Weights of a small transformer language model: untied embeddings.
Each number is 128 + 32 x the weight over its row's rms, rounded and kept within 0 to 255. Layers, rows and columns count from 0. Numbers have three digits each. The size before them is the row's rms in percent of the matrix's.

# layer 7 MLP down (transposed), 704x256, rms 0.126, rows 177-313, columns 32-63
095:187091102136142127126137099136097043153114169143094148050131106091114176110114187087099140178101
099:075121108096136135147175121122101163156160159160102199197151104129096113134165131088077128159133
097:066126144082095108128132092153122172121120115120114134113204128151175109089254160183106142175099
099:136098140156112091158136171145089130115085117149155148114145136165134155153134094151145123120132
102:132155139161094118100100143184132111081074139119114101141144133109085102103117110147118067065096
099:151160118147145142145120128122108159186152042135184109129084091165179115118128163130136141075182
099:151072101158169126132088154101104130093119094109076121156066149101149123112117147072134123127076
102:134111136107159184140141145085131143139146095130185117119177170128136099155181096146083164064097
109:141086089149090119088107089138171132116185132170145103101135143073197085069103122135107117157137
098:134130154113118107098105109211095156101188103187156167089186128138085092117140138101082103037139
104:158076088161157148143108143104110164179112093072140123156123154136128130105104083102156163170146
105:182162146182129130119110165210074111152061157102084184087117100131130150083154170184104118154124
098:098157119092122148128166112156159146175076118086162136136109132126090093128101199095153118181159
096:211200194153097121120130129072120164182078141117110129183131017109114110069223136112122169117148
097:142094085123139153180138085152087142099211185131118088117202136113160133147217109110106102131146
101:144078171150085100155127162125124157156124158061120075124176123137131155095123117129132143155103
109:174109197158088127126143138153120128144160134167159142130096130164092140099144089139146148056208
105:089156104074178150145160179159110154127176145148148104137145123156083150156074062107153125148108
102:099107102111142113187097133085138122150161147145114108177180116174144164061051068171157229149111
102:146160119106130089091103121099104125094145157171079114085096179112165096153091149128120149142125
105:155044183135094151143100114157105170075092129095077126106153126130146095152114131107122136195106
105:145163191069083227107131128148128105146111184145172117147129105056146142153131113153221171065152
100:165138112140131115151096162150073070160102125118132118172117085145123089117150105208156136169062
107:099156166062082070104084137135108164160161094122100191140151163170156095114117126093209115083085
107:140149181143145121088125147070126132146162190154150143190139111108122109144144121117162121092147
100:138091168168105142171156125142166178186132064088075152120125070107151194058170158080135149146169
100:135057121085151124149157144063106139135143138114175117148149083080121089088127114142088140135162
107:170141090139127153159139155137138127146140116085079164135142081147106094128068113111101116088113
096:111114074124160096143057125110119112133190122096086176034093153108124099096081094124097062137159
102:159162142095192115114114104112146118136120104175138120147074136142150118108125144115080114071088
099:133079169162119142135138142109120094151123157162091127128093118102099110143147117034107114082089
098:091115103142106157149159170087114133132134154138131177146102095102103148103205196120122113143178
100:122129093098173164176094127137142099141080099125083195133110101112092132147145085134123121144128
101:133159114138114070156062086153113054110117149080101161145145133113151175152097116055109117156108
096:086134131160078110145107080168143128149086118083172160135108102114143137100171144151110094168128
100:194089164117158113151112125142156097107137164141131098176141093098084123134102088144100118147145
098:136131092111151148125119120113106177139141131121046137100095119107114131106093187114102138109080
100:142140102190134128111115120113055148149104108100124132082207095140088134126172084145081095132161
099:139135125164127158167106125115142097116078099103136134094118124137065198107080139146107113097144
104:129118119130084130087167146157121114145121108102139098111168175159150100143164116176139103130178
101:141118106111148122184133164121082152142161094142126183058099065096143100061161136122140155108136
098:163165128114064112094126101132099104088178164107096149145111062125183116155094115106113072108106
099:142099134094191137121141132112153154102150150138105113122172112125180126170074143102152165108137
096:112099140109160128106139154090079105087143074142118107075188112144126145147173088095111157147099
098:167091133157099128077086099089124155077122157195160105138089065157078081165129154156109137144123
101:124116115150126151102141175119108168116015124131127082128184171166165164142115116109175152104128
095:139119157130082152186157123147082119107113116099158106145097110107115168141206114129118075098131
098:117153168121118162095155183165149091114160170121126086092076116143079134078139112138110160119168
099:097168150121159128102159111151083129131176178144199081144141142119122152118164112155158147114146
102:133065133180121161112126128071191120144094136094127121049202181130135121171123116153081136191099
115:110101105177134080129115189173169150117146093087157123120078088166138160163193132173134087101129
098:124126173135126102133126089142115091063052106167120163120174147109121125107106204139113098124102
102:099100138158123153135148108163110147108115176127139110105152139166080102137131128171117141116218
099:110127163115146115125107151129082175117153098150103177096169163143194106165080156121172179138171
100:149117126121094062102115131111176141139121127149119134116155145121104101146131160064052121091114
097:063135062144180131170169100101149115090121170119185115152137170139136130132083140103115129137094
098:135071067139111157112164074077084100141068139134196130114154140078143136153156171074116143118060
101:160057179145150080142146208117115133182142104115166169133119121144192135092094150224107123138169
100:141139124198150128088198105178107138103166142066140111069169155134113127175135145132131121131151
107:125115137114094136124046083185170068095110134123110121095112107144096138163147148152091148118152
107:131143116075118145217105162124141191104153121139130111161156121144034154127121145085076142106127
101:114138111103099113129148139167093137140151081109082152110175093089065127114078110096136128150112
103:102087120151146184181154107127095052115153146080155115142122114146151107135128111121084130168103
104:150130155090161085098217188073080156118149091164127133191074142126112147126106062099112119107152
096:094117166105146131131117188126148093168103147092170084150179121116124159101101188184117077134172
098:144104124082103123153151118168154155131160188040158162155206114064096136101115105161105147063155
102:168072079174141099112117153171095085141136143101114069135152136152139113121078145158133096168105
102:126092147120146064080090138145178137156127137153147101175135128153100118122142109097105116169138
095:161158109191126119150126163130073106165126115096069089117081159134091116102104112099110136139141
096:117116104130137159121106168078158112095079173141118103131069145113121114141090171118095148126179
105:165202115131150170150161076122152133106145115125150133108110094117132174185090108108188175125082
105:155087090156167145147119106193085101127082156131143136107105082093167162198111145101137152085098
098:089126158156139088149112098083127069120152130150109113135136144102161126143178143107207122148180
097:075090126130060173132056163144153137105141122131109135127150123126175168170141184111154111140138
100:133075157140173131136134076123173079155067103104145159136166149072136126125124158106097184166083
099:140117100081097095086083098149097091092144105167124108132166072174130066095124183094101089117102
101:134184194138223100144118165095126112103161210119124146187117081223180129104093131161066129102152
100:116089142097102146058134183095131109175105115202105146119106127152125154136082121133119125149167
097:110143162120135115100147099121137164152140104085079163108157184180159117160102174145173134059103
105:106157139132046142139113099128128133132137197137150142060135098145110104173113119148188110086137
104:128151091117161156073095074100107102103088116164128197152132097184168107111122144174102109125185
099:103161151139120153107112157134140135106116127111131080154176130111105108072119125083171142096142
101:128095097161088110071086171135101168167171134098106103145099083120134050138102110183130093122144
097:132068142113119123240149127159123123129186105171155145131123098092172146137143095166164147119128
098:119121062162116112113101123142111129139137121117148075082067167103115084091103113074086109144058
098:159107089152051105152137140163099111147108130134131129083145128169152194112144166107178151160166
099:157105075101113134117112138117088139189147133163115129171176141083127152123186175181151160068154
100:095146129149120063177117117139113130149132118139130130088101135123147127128156141145109148117069
097:138114163116131130090142075173146141166133071129203093102116127168104168113057115157110088077141
110:118101142096162135119157186167122129115160186148175105117091142122099132160158107135120130073215
097:107166119125134156199089180075095138154153102085151121123122129123146141123095138085138115149152
101:121095133140144141145169114099101145124107148120082141155127129155154104112133103141136183104160
100:141095080171127108166142147101164153100131155099117189155120177135116137214127154134106129126178
102:111143156162100151137165145123145136158103093059102141131192101163236145146174068114164191172095
101:154118106097157091156099171155076174093093141130100125156036145143109072096158171085115125072136
094:071111134112112103154100142133107206132182080074175130133119099144141153168119114086088125130118
099:110143134152189107139124131093126149079120197142140155124161063203149104133118107132118089153123
107:093147094176097129088146086058060145065125184110140169125155151118102169119150135146172145131166
105:151159150151109136083146126062083132148122094102160107097144153068136192122104138107134156179128
097:145207139172126075093162111121127101110132161076201099127145128154138097172101106161161071109137
103:148174147072166128158138130127101127130079103194120114128146120124119099169162081156152127197060
095:125092137209110084129084146104059160037130184087089181098137093121132114101116137158120064165083
100:122152148100166150137132177133110197143093179104113176177145150112170135164123149081116194130177
097:147099068119119139066080153098184150105166093137128106165122163171098060092111129130082091150108
099:112124108088162159096128150156132134087112127096132196154146147120082135094111161086160112079114
100:169137198182160143139161095164103123086165085194161090087121127134063129104127062088155112124157
096:136159211141172162195153072142150096162088104068145097126137153108168160134108116141162088112139
098:143105181156129176070104134119113145110120170124102088094122100141159162108146163143154119161091
101:140104106138107128125095054090172132161109113147118140151170118141134127183135081123149124085139
108:115125123137136126137166080084141147088107075136168126112112077123099202143106191116119105143202
098:143136157117147117166093182076087134088121135088098095137068141141164124193110066091073095138109
099:123142114091104144117165112130153126091108119145126115078110107118139113112075121103104171186110
104:134130118124105117140090103139130116105154118108065203119170095069149078116140138172160157142096
098:123193133152133155202108121180110100130176156151159103143102120133084085190184104127138139168099
099:141077143150166135158156154129110087121138057116144115151172111133106064082118167122069111147110
102:152090131163104118133111066137095064135068171163094135177124082143162151103127109119139160094127
097:150103118098147155143119059196149145121134132201135069144116217136210163073149113173076141131047
101:095071141140177142072129091074107143115076112162142089181117165165170123152096171074135186140103
098:132081165104130127124067080121190186126133109162109136093142129140118127177105105109101096158151
100:094116112140180117112081185078143129142119134156121105090134139143167158160158156097126182118195
106:123162184107115165135102119107040113106159095101163110163151136162087149110145126050139192064137
100:128123080136074133146113113133171137144144191113117196108117091159069088132100149086159134094109
102:154095063122106106161140085058191162108168078100163109110023136143136112132115128076113145123140
100:152179185158126101177093118104137131120084167138162144134124157150115160139121149165094122117151
105:165188144151144135127170165149185110098125155181145210157150142163120082177197125121118140126108
099:092110137154095084164192121109117206179097209151082158147113069095107120113155154155159136139094
098:063084134110078133103088114133154151155155141102136130140134124120216114077173119155118177103155
095:067095117124102097093100176173074164112118127096121160130140115105152141132126125143159127187104
100:148145138094091119136142165139060127074134157124140187134034068061106092120046164093067071115151
124:156184151139137113127053146070128161135060170119131138110164129134110214119099141150141105124125
097:097138118165102169119153106108097133167191114118090191145080158159097080100126120089129109132149
100:134097119075114154162152117094129163067209157120159185141125085140136108087116091118160116095127
100:148109088111123120068130157172135118118066147123101121105137223130163139168098153163146146133155
099:085218124120146143211153179155132183099163143140130141105153140145131139163153162135118132145155
102:181132166144081113151150132181125059115134141130166190130142157134141108125126104067159159152102
102:122120113086179106148103161121141085102093124135109191114145070125084206158116122115121102184157
099:121151156105146140141110129140143103114221151152160103111142123068089138162172124109205133147070
# layer 7 MLP gate, 704x256, rms 0.139, rows 178-314, columns 32-63
100:192147065172123079099099145130085176131127098077138169139082127155164124134124128186161098047189
098:175166099165079101139169097155098074080159138132147158169194129129172145160156207136175180140120
105:145127103082190070161155126116105063131120183069117126136119166140112171115197117119126024154147
099:119115119158143139150145155131125152120075125078105128126151165128136151108130134152119150169103
108:077163147119116154112091153093122176150191192152146173155141182100115132156154197123215106112179
092:147169125148119164123138171104121122130156079108138129100196128191149138184146125128154108147169
101:138134112152139134151131109145189109110113141184106150084176156139144031148151130128050123125129
108:126185075137177153124138094117137173147164113138088163144110134138142210122116166120185087151142
101:099149125193141168152053098132143073089110136126085036162111107129166079150092115189121086159167
100:117109111117077126098128085085198144147155141162089122113126079171134121092111141082130101112137
108:106117157122077150110112118115178124113204072079170128140128148161134132153129176121122176163116
102:149070062154175114084115132159201129091149115188109103131169105127166148125092203183163130093112
094:160097065133145139166090136161157119094184128127163126101118122161148112151124123114148072102113
098:098118120133149100098166138211088131110125055129166134119082116120159147104123139184125138127149
099:105111099098147191161084089166138176101132052138154102171105124142155120207151112102069120179152
108:135114094144117172188162103180123113121112084107049097116108113172177105146144187198109097138111
104:070160115141092128162130141154127096107068145153123102089162115158074114085114092141126157188060
105:127148123091167149082120084137180079142082142165184145098168073138143127156113051098119174075100
099:147137119107140137086156117097144128105199173168156082123131160125159127103116047155169142144136
109:120118115115113116104117127156105107098126178194159093139119115179102160179116144075164082191106
107:099130114114114116091131166166141071179123156157103096109108159153111085125135085107151155079097
100:150097092122076166081108111179172133099191125105112141122119145158146188159148091114119119085138
109:100157088069133130088113090122146143118114153135086133143133089130113138079128199137128102126104
101:146075176123126129087121203092098133108138126122116135152130101086120200122150098087169137145121
099:095104078187119088168162110141186120094174087118147114139154044148091169098129068129167091199144
095:070067125141056156093185060101124132120068197142150125069133138125101170132161160159135129090128
110:102139145106121123152100160117102103125125132132105121145144139156136142076125133077133199147132
100:186126117169142205141102144111143146106125073159146058115144127128177113128151068114118157103102
099:129130142086102117135130129196075090136171108109119097125135179097114147149143148220138122100109
099:123032178170111109075096101125173084139094124108102135125087135142132122124142130092114095131158
106:130102150142068114181074136151068083163134168132139131142083147121133142067101095113179154106136
094:132130139097127122082099115114133144096098156148100113139069105141139204152150154116061138116111
097:141140175107145108047176115122092170167086128159101192121119104175151093168099139149207182124121
088:168139118139103139161123176189097165130187097090111085096156126152088078127088136087130113120135
097:143074141129141161126134114126091104076117149165127086153098215145134181145121074121162179145183
100:134108135128197157087094046194172154147156154082134106141135131144087041121166104136096080154181
091:132076086112099083157159132109134104128166122111137129126144159144127100128108162183123131108177
103:121118125104143099089075177106129209151181103136207048139116107106135143097116133077139105131151
094:129154149138137133119099129142130127058175132074057105153138160159117081147128102112136075135078
097:097127110137200130143100146118133155133137123152132201166156182117134187101166152169139157133175
096:061108095113167116109128131082158218134106127124140139068104146072155109119155139126134133111152
103:153116081133134203154117081154141128102150151151118106163145095089146132127168175195131237089094
089:156136133188164158093147162136091130128171160123109123121159165082132144139158108100053113083102
096:064083104146102132051121135133121203074135142153115108114112065084101147132124149142073203131179
098:100062137106087033085138128134110101152117099094160105199136101187045143195149088076100168110155
096:129119079103139126097099167090126159132135137114073041118133139132133094103150085121156136162129
094:128128083148132108121141169107136104175074129149101073169076146116129143181161130151132177127103
103:069085118120112100117152062111177176167154166153141119108111193131178112129139118096109117166061
100:074197149104108131101123144126084088173120135107129127138051157100108138156149183159071109090139
102:079172133090155157090146074160118186174085150181118181190081180132171119098162086150117146159104
106:068072085158094115138132148189101081146108132121121093109138088142140149098172056148128130200145
112:148207169125115170115155134117215135157085171138153119167135123119133167104116103086137120089073
104:139099149165137110096137117158127041131137087120112155124127113097136118160136164098104131145148
098:129128109148107128111203093169105094164125169136100084152136180105156127117141127103087204071055
098:110142115132151158124136165149131126168135104118100083055139071154198102129134164162129107087152
089:131095110131153118140139099148152130167120138154099139117148171138131128150122112101097163133154
105:070101157158148124166110054105122085124170096166108103124101140104139122087169106118099159085161
090:137117128139162085084185098163132113146191116093139149153100105122145194155159206021082056081116
103:204084119110127152144095168177157114130114177155160119103162083175085117145186059159127138092130
099:098131106172133140159118195126152162122194124133112167133114186182074106116099135161143174089150
096:160148195181148151119147059108141116144087108115121091123069155075144125152106162144063103097087
107:084127086127065097180138064190132076150099125118156094142141106107108134120097092110125146136173
102:117142107136065118185128078108124154102146071105064099104140120054087105185127107170136119137115
095:193144110147182125099150114091125079098161109090161081158125131146135154092153100135133168157129
105:154162159128140111095110127138105171162120126185087080089144152147206206212166158079147144083130
097:110075161140130131103148137127139085109145098085122127150173160148161135122130166106114049205158
106:123125141142154100109148107141133171149164122183119090153158103104119121137156121036115138172152
096:043114137048101090141162107136168193157113190172107158137100123127092153108184119189137151159155
093:121135120146195149181144203120188090127153143115108132114091135081130109106097112089075219104152
109:169114058113142146097119111190127118126174139122120146117147100138056147111116103141101131095095
113:138075127139123123085139123123137095124091104153138129167130098090183112146169114122155148067205
095:068084137139126136076119089191123168158149096086130100080097162128121121126155202107116064137161
092:050100108223147108138165193114140107176118111130107131146105125206132171127142076118097092101074
103:125129166141120115098096104058143194108138163091135097140096162154100090155124119170088098115127
090:108134160140128075140091126126180167128105105154111162168097108131144103163140120125073140144074
098:123120161130136113097124189177102114168165146133100102137058111138145179121205086147062076119135
100:130140168098134144151129168165188128106064108130121135115162115119156053090098169069141139137118
089:088082175155156155178160116160166139141135153127130073185117112110113151213163154156088053124119
095:107077131113112164127105119114123139087101065161141164098133143148116096105123222127159171127122
100:109075155112150209186092112196151127118058140168165123153138115186117140082153149143108112138151
095:115092150115160088169107094099210121182127161093154183160146160128139120116112151147125126159107
097:148105091117100131130151165095139128126152126122147115121140176050082143117103065157112127170148
096:137111142079089124126164156149137148220148127140109118127161153124162151172152131127109095120170
097:112092166121186116132134134095116130128136086129135120098143177162113101096118065109151129103174
105:154186126118103130152148090115166089144210124104148131164157149117142179122140077099177116157163
091:114084097159124201129127162073162097175145126154124085070147138109166133121102106099130175163149
105:096120241101093094089154103120166142174129115083157091150084033173189124092156136079104180134098
101:131116069084118114117096111095136106120107052184144127134033159190049078121131138115227086117132
105:145122118080086191132122125128076066107143159131127119111109121078100085130175214127076124134131
094:140167130117137187089152145094159126224113120134116147109131119180155187126101130073124096110143
102:162108117109185143102094083177186102117095147153127135139140150126119165100117121133147174109109
096:052119115126114164074107106109139111121116191152098108139122089124091151095129113117133071148105
108:124153091101128148143130097102076141094180073136136106059121111107114128145114124061167092113198
102:149133118107141153195084188125100117124152166082111204172093111135091131123162176156112077126094
084:110173114099117064199139154146078191140094147087095167080152189067144113146153107132083087161147
103:105121150117159185068120125112124163125119125109124103123150137211129139100100127084086137098188
109:061143157145109115104195043139121137124116120093190111167126133122133079115138087126118136132164
101:067174077036126128155138123130143096137176134101132132108090096129116126076145124111096131148104
097:143064106201157122135111094184134137152158074132150150179113183164106136175179116092147177123132
115:152153135106168106083092147116173124179122112136059030131105149130098115134083145065161124168078
101:073112141153096129150176128104092148168136083145136098143150077136179103160128150140079129102134
086:129081106069142133050142114144153188109132109115119178117125117157097166153087103122129127145096
102:096099123201063052125126105164140135108163154093153166151085128122102063145140142134162189150162
098:071126114101096099137154128161132086126104133048106175170140160146151096096069108091072124085144
094:164160116128103172100090127101140141174133143150149069086185175165110119123111138153146101057122
103:100163094132129154166179075204100095120125150092086180143079061175088134087110200124149104090154
092:110105111093176173109115107123186165090136108066101154125192079117162141196135211157146105190125
107:104111102114134094131147117143081159169147071137145183139096189148139142116165145109115105164120
110:116174185156159098113141143165116158134084158109137123091093082139111133071128117141147135124143
094:114177125091144103131105060112117204184168118186134120110125107144130175090116120136188116115137
090:156216133137063146171143169141144140144166125126134094105112109138139146070097080154150111111146
105:129106107159120114177099194110126113096124125143070137114175169087181084170157140125079120145180
096:125213096149094137150159167118128100152134109114130141121083075144186140125092102096091101124120
103:076119085107102147173128054122063124184156182122081153112106117078128158111150110084180137157061
102:095094142116132173137155157165147101171114116133186124046147121123179167081159155097077143193169
096:156127140107157138066159140121190155084134200083099093130164163138116099136110113122108066100102
093:116119139175102115135124176187174099125157107145164126113122159096151129131075128143107066147179
097:100166119144114011144050149153096168141149128124120084157068169096129162148121103118139122167134
107:134071164141142123141153133109109170115122150114077155163070122112150174107107141149174131107076
106:057084089089179174089107188072145090130099123124191096123124157113072118091197126142171106167151
109:087060211152095097115126123127103116204067112143134169160086124135123116220107165202119106123135
102:117066106128113091141045080155138186138156062099085169083093072138107093145140139118122155137143
105:138162159089128141137176165138150120135130098137127099121091120108088095109098123091136115109118
107:109093095113148154141142123142130148157051074138115076093096089137161157127123101159155198131135
115:099173135116096145176091120123144125128223118142145141178172168153133139131109093127182067177144
105:162109099142211198171117107099094135213152101164139125103122077143116179126118130096147119150128
091:074098182118148080185114097158144116188060150171119114169120169113138086142141129193056093146153
098:130143153093124125133121127135138165122092114108062129129143143168112108099129136106167083146092
112:137131146086120127138096097136132202140166116126140138149167130160094150142146139179134171154086
103:141123137193114093139100145140110106148115114141086142083119044109166102068166088153151105146118
094:147141153139144127190090127087133053109150109138160171064131149133091083127077123069123131180127
095:101068123096129088080097113083130142153155172098153152160164143153140096165087123125113171079134
100:142114092166106135099087051125105091138082170170117181169156146154064073157194074111172074216109
093:077111192173117130106140218155129155136135136092073103130135166128094166097110153128083109143116
103:047163092219087116108084108135104103128151116106140153132150137149132088134084067162090139133139
099:152171092081132110091062091176107101078132152143164103101066141167094082130150085131150096158146
095:122092093181155122124109129126161092091115148128153085142168146142149136158191127181118079130095
# layer 7 MLP up, 704x256, rms 0.136, rows 178-314, columns 32-63
097:150156102130093120172146108129127158086138185136088155149078091166080128121119119086144173109138
098:130137192145160113081181153119150118039212142122083144137126106085131158131105129095122166095104
100:136163156078100137188144143126095172090088155143104148081137196159120187098139156152134104109154
100:140168131167118105174105130125140083137131130188128093170070118112166157150158165148069154140192
106:107165054093138144130091092078203141117148110138096117083181115058172136122153112112167133152095
093:190156087118127102148127098096121085118114138139158137144134112134140149169134137081135135128137
101:064130085083122033130104088116087181161095157110151119128102138108103101139117139082129097115025
109:117127111119098151175097153111103144176168042144108101113146143129117121070164165102125152141133
104:160167101173109095109117158118091139151139143184139195118077125144099185104159137122122141084101
097:173104113164183123164131090150103131140095137061137151139176098145087070144124146124152088178151
108:139113182199084163162221146135186108140134131092099129110118085164110134119082154061129133158095
104:069172104140094084082148085093074152079124131151099147143090155134115139094117198149147172129144
094:151127173142104118108148148153113145147075154123098132134114194086173102175145078118084137131097
096:198152129142099088125132125106160156137159170104116118135103160163152041125115139076155124048084
101:111101139153094105095194153116094054150147192113127105124149170112102180090093119180170196074147
105:160070180102109184053134125093073153088148100137165081162087101154111153125110075188128158054201
108:154137118106231163142088141136101077110132114134122094135131107119092127160053087075107147141140
104:152071158099138098095114093115099139089075189110085099111132085151167199172128190147124174101134
104:096093166156090081164105131179088129128159138134064074135066134058146147133055174088104104164134
108:089095104134083126145112104109090082146145052153107118169128169148119137201141112113149125118164
105:121175110152151138185117110125144124133131172076105170046097121103154164188103192162108154132128
102:107128064106091132059134133100113159129115219126122168127075099192110119111166096115180158145140
113:137152166159136155086155144158106192120124123076063109121161123143113162129156138151098105105110
101:154154105111115160152093123106065135119208094137056148179099140127145118122097137112171124163173
097:101122142151139103116134099130175171139112074066107157059157139158114124083094103149187063132071
096:076104123164087155146141137151124120140126088147120144143015173135166141138151175166150189123154
109:075156147160123147100142117142117072120116143111110133093105116176081150099118125124128110131163
107:134127149215129138132122138070129142104119091137168104181123134136199135166147097089102160079165
103:199146158110188166112140173151158116117094130108147142160080194111171150192106165096089135108126
100:111187159050139075177146147136141132128181148129111156195093122108129156182090119101158171143125
108:163120133140083150148126191137143149121093158128122164109209101185160096143126121147117175220171
097:088142078058121096157141193135117136076131090061095160216112137103052122125116118155153151117139
095:091106121137102074147131172101101098119097155134146194122163097090121125081150102113135155139169
087:156153095101094190097129100133086117129193083167052069160081121088148096118151128228094101099158
098:100171125121162142118106066109122144140180151190146054174164231119165138110106097166178155128129
097:147115160126188178144146124112138138096162154124089108095133175107118053126112144115124120135152
095:143162141124123172125124123203145135139024084139170092122113194157086135100178101120124135170118
104:074143160141108146173024167127116138149146101126176122124111174093110191096151144178118051160146
100:103134140127126137147194167114128093145143111123179117136084085099157115136112116170090088137201
097:031139095143134130108080130161138075199104109124158197139119187127156179082144122135190079142160
101:141135117195110119136150162137101110098121150085160086129130103112102112115063148143159202130102
100:095132112053050122113146173123190139129082055109092147111126141125108092058132155132117136109151
087:133141139186119088138107116196149183152051130132152107105149182154125184112160135100183135123078
101:160128104121138118138143131067075113161095139114161128118217125107162179087194074070110113118111
101:106096103119161142111150116142122096116031127103076096077145128158136115106117133055185132067094
095:062118123180126118166067099041079104193101108097109120162151097176072133136164136201135162115123
094:130139133119171133165174101139079125145102133143137103112154055072110075135125112133123129107158
098:138111134109113144166200115176084111095149090115132104100141134106178103126132150135149158116167
097:142103054143115157158078104133116145064157177167139145121129160156129146121119102091134172133133
099:131107111183100074140129198140171125058194156076099111103139102096095108177104225138129115089138
102:127132169130109129111150173113105142098096128190100117117124107068185104141119124161150160133118
106:068081052145152100099136170128120111105171090084143107161122096178147115179173083095112156215149
105:099076109157096085101149164119112127102081106113169159120170127126096059158148141087103050144170
095:074120152126113175125163139097136123152096163059087155131078138095049149157145139146162133118149
099:130094095146173158152169175112138064159108133137115137185146124131169059098073145150091113121120
092:144151157124112087125110098130093114090083110059166201144094108128112148129153169090155103127104
107:125150122155079169124154146105113124170128145131092148136130178117116133160082174141162137076175
095:160150169138119141127076147158178177127161126099141092121136101197112097124142134090128129113074
101:129129156090116139137066169124065118145186138139116157135112103164139109055092122185105138089094
101:112126087086177157159072180123124155122150127128121164153134160121056111125098123123174136125124
094:117092111065090099170170186134141161043115092120142121172183130129134186161137114141130164166122
108:190127147086141184155102161141110157062116179124112116180144166146155145130138194123121127169162
100:093135149135110111149168144205120168107110094088121176113100205117119130151051087120125142098138
098:156136133171090137102189101106096193155196184178076139064144138135158085094143154022131217102137
101:085136106172118152165093109104181109163090144127135102176116044105099131073051121114140137142190
096:161129197108154116102127098097147178147062149138122126132104114124120123138102170089150214148106
101:081088150113115175148146171149141109124100114100116169153177129109103152166117121041074122131081
089:059135095052125114115164078093118147160125120169128171169087114119137122082200069157140149175115
092:145094086121158166127136176103115129142168108110074126105137099135154059097145104146170148185142
108:105116125120128116127111166152191159112126080093120139093093158087100195172106120121107159103128
109:153139147106062089144135131162092176203162126053110071159134109161090123151081141080044152140089
095:189090135101169102108144061190167171137118108158080156192115154144132171145097143094144070165147
090:156108086094047129078090122142117127111134112138200127089140177125134123139142130105189155120177
099:115075101166149116110165135114098099045093141144106064100180097176126147111057137131159138157089
091:161119137107146135158066142162151159146175084137160126114120105147107163139166156162126102156051
098:167085208188152144159081156155132140203170167088163079163121098137107150150191090106123075116113
101:176187098140172135143097132120129078143198121162135083109136152100145166134128133132119153152160
093:106093106178116155152166135082168136122175162090097130196123122062134144149208139138082046155098
100:127168138089105152153128136111133120121068193101133192130167153110085128147137101159198068147172
106:155129084097110146108150125126120102166135086152142139196125095132143129102136065121154116147182
093:132125170099150117131157157108165096137148088063152136154093203147131159126127118144089079127124
098:127159108151134141114127124089136079180166137110135174116132156146104152139110141103106088088138
093:163147185142085122128144147151116082123152127163125057117177078146109199116150089147125129130119
090:108138159113120144139108086161090151167131150149083118152128110109104155141120212131096114140079
105:116169084114157124147154094149090126104124136170138071058159042149148101109112156151159162099103
097:116097153108060071144124081199076080133159179102135151122049177136218112158119153172157132054069
097:149089125137062137111109125086151136115185079061106153189078162091235145127096098108100131098114
096:069169153177103108060130148120183112142086147112125110154158081113144144126133088076077132153115
101:121145111110163157140128185129107146071127167128164114048058155091155086121169116136142106121153
094:122228078143140143175132089196148168128124074157108056145147128129091154071153143129132148143099
098:110184149162102151096126197118159117161106129220152128055096148128104103138110133070097138116124
099:141133141115104134120181159110119133106167107038131208126148102193118153185134125111114147121088
107:093092128062123166116150117192091123142121109130145131128165107071106131183130130111111089145114
104:139201166130184074144100085135080168113077121152139087125106164163171146129162110108097115118172
086:137101120167137222094128178082102102078145046153149065162139130116148128148131156091145144111060
099:092177165082115120087108161104125201165078183141080112126120111135083104147063116108092110114154
112:129178102137129150127134090143109111157131094101234145147160143117161125079086133115140132142166
100:131154147166100138082085107111139146123146080101123150137090152108127110108138100132133137157133
101:122111067121114158109124158171135177169103118147085078195162149111145172117150085079092084111175
109:087168115108159166112165205082177111138073107112116063110104144097093093102140126116082115077134
096:130141189112111150093103151115184131108209146159093158198106098122102129134072112101127093136034
092:121133130130155157165104199154157135111116127137150160139141090099093109151123110099129165136136
098:127123102132166129097139126116134105120130164118078070066086138127107089165101145092107137179126
097:142142187109164130106113138167182151136119127148137150117117115099179124063122122096171106117184
097:142099123153129094117169127171119169173144121095122170104144151107156135100119124077108168095117
107:146137206134165131187102127096061157075114145170120097110127125137154121204128103115157161119138
092:144155183070139093051174094137056106124114105170104122137093094104101163107116137142134102085177
110:138091081162074143087127113174153119154125132145134145153136062117092116161163118151125133104119
113:156119054100120134154253129095175145117145107196152120151074199101133163173089130150144156145176
094:189092106188102110147103159164146095099115182069116171144122131119172095120110131165043122153123
093:093132097130078108145136116145099159162153086155138175088107184136104135158177142089108060138089
103:166175142158117087072071134107141164128110098169143134072099164127113138134117101145128097072110
097:167136104133100102156147185133149126134161125101145105157112122156160166097111166059132097137119
098:195102168151156124130117125133115051097138145125131092112143077132151187149108165132096108124178
097:176103144159088070155150111110106123084114179105122153173079115118089125155073122136159146132096
093:136154203132136150113119146070181125146104142113083095099112130121130108173113075128130123094127
095:108110135154126160090149165111158101168102104157094150143148131085151124116167078097100084079058
101:146084155122130132099188036162175152103118126149108126177126139207169161154092137119073128123115
106:124144125122128138141129106158137115162138121182122106058148106135065138146106187204123123106200
103:157109138156176149111134166071109131123105110119167131119170142116120145073165066117182168144097
103:149156143086129166128072154150109123129091155103085155127137128141121112123115159100098175162103
103:122106152125097104166066125129115183149173115094101146127096022113112116094089134111068151109120
107:085133164074115154133166156104135152134080122131142126111141126109081117122135155170100116132100
109:091173136124141115198142081216170126144060104171120114128103150158112116083159100152112075125115
109:126059154096096134094104117123138130133064141129112164112112145147111141151133100146156146143076
105:091167159127160088051143115116136157132077147157079116148146144109074137063133157171101147101103
094:094154101109100189116135152191134163132144087127084163151150136118094120170141124121203060174065
096:145136100131161106124079113087140100083161059133090107114039125138130025091128114175183152100125
109:130147110136154134149119168130141093091076108101157098131132112117124187120116105100153081117154
103:077040154108131166145151124140110183108134124169047120179157140149095086148073111099155110137120
097:099186096161083128096065087191129108159126115099173127102098090134145120122118110092120220116066
097:083116106122204116094141152124169194142093176081134141139109156130117134204097158168133130113112
100:162101140131108114152117153109127152192141147082182209105113134096112076173133103108128142160101
099:107114149130168163174166135177078134121097123092094115139122093074159076140083129112132132138117
100:190091149160162160100084113152181112127090093134066147092104132067180113171164106157201178153071
100:122098139183172144118138130146109156147103144138135161130186106078182116123108127139096160126083
094:147089120190145117086132104097157154114103127150135110130122141149154150153126139130183093147137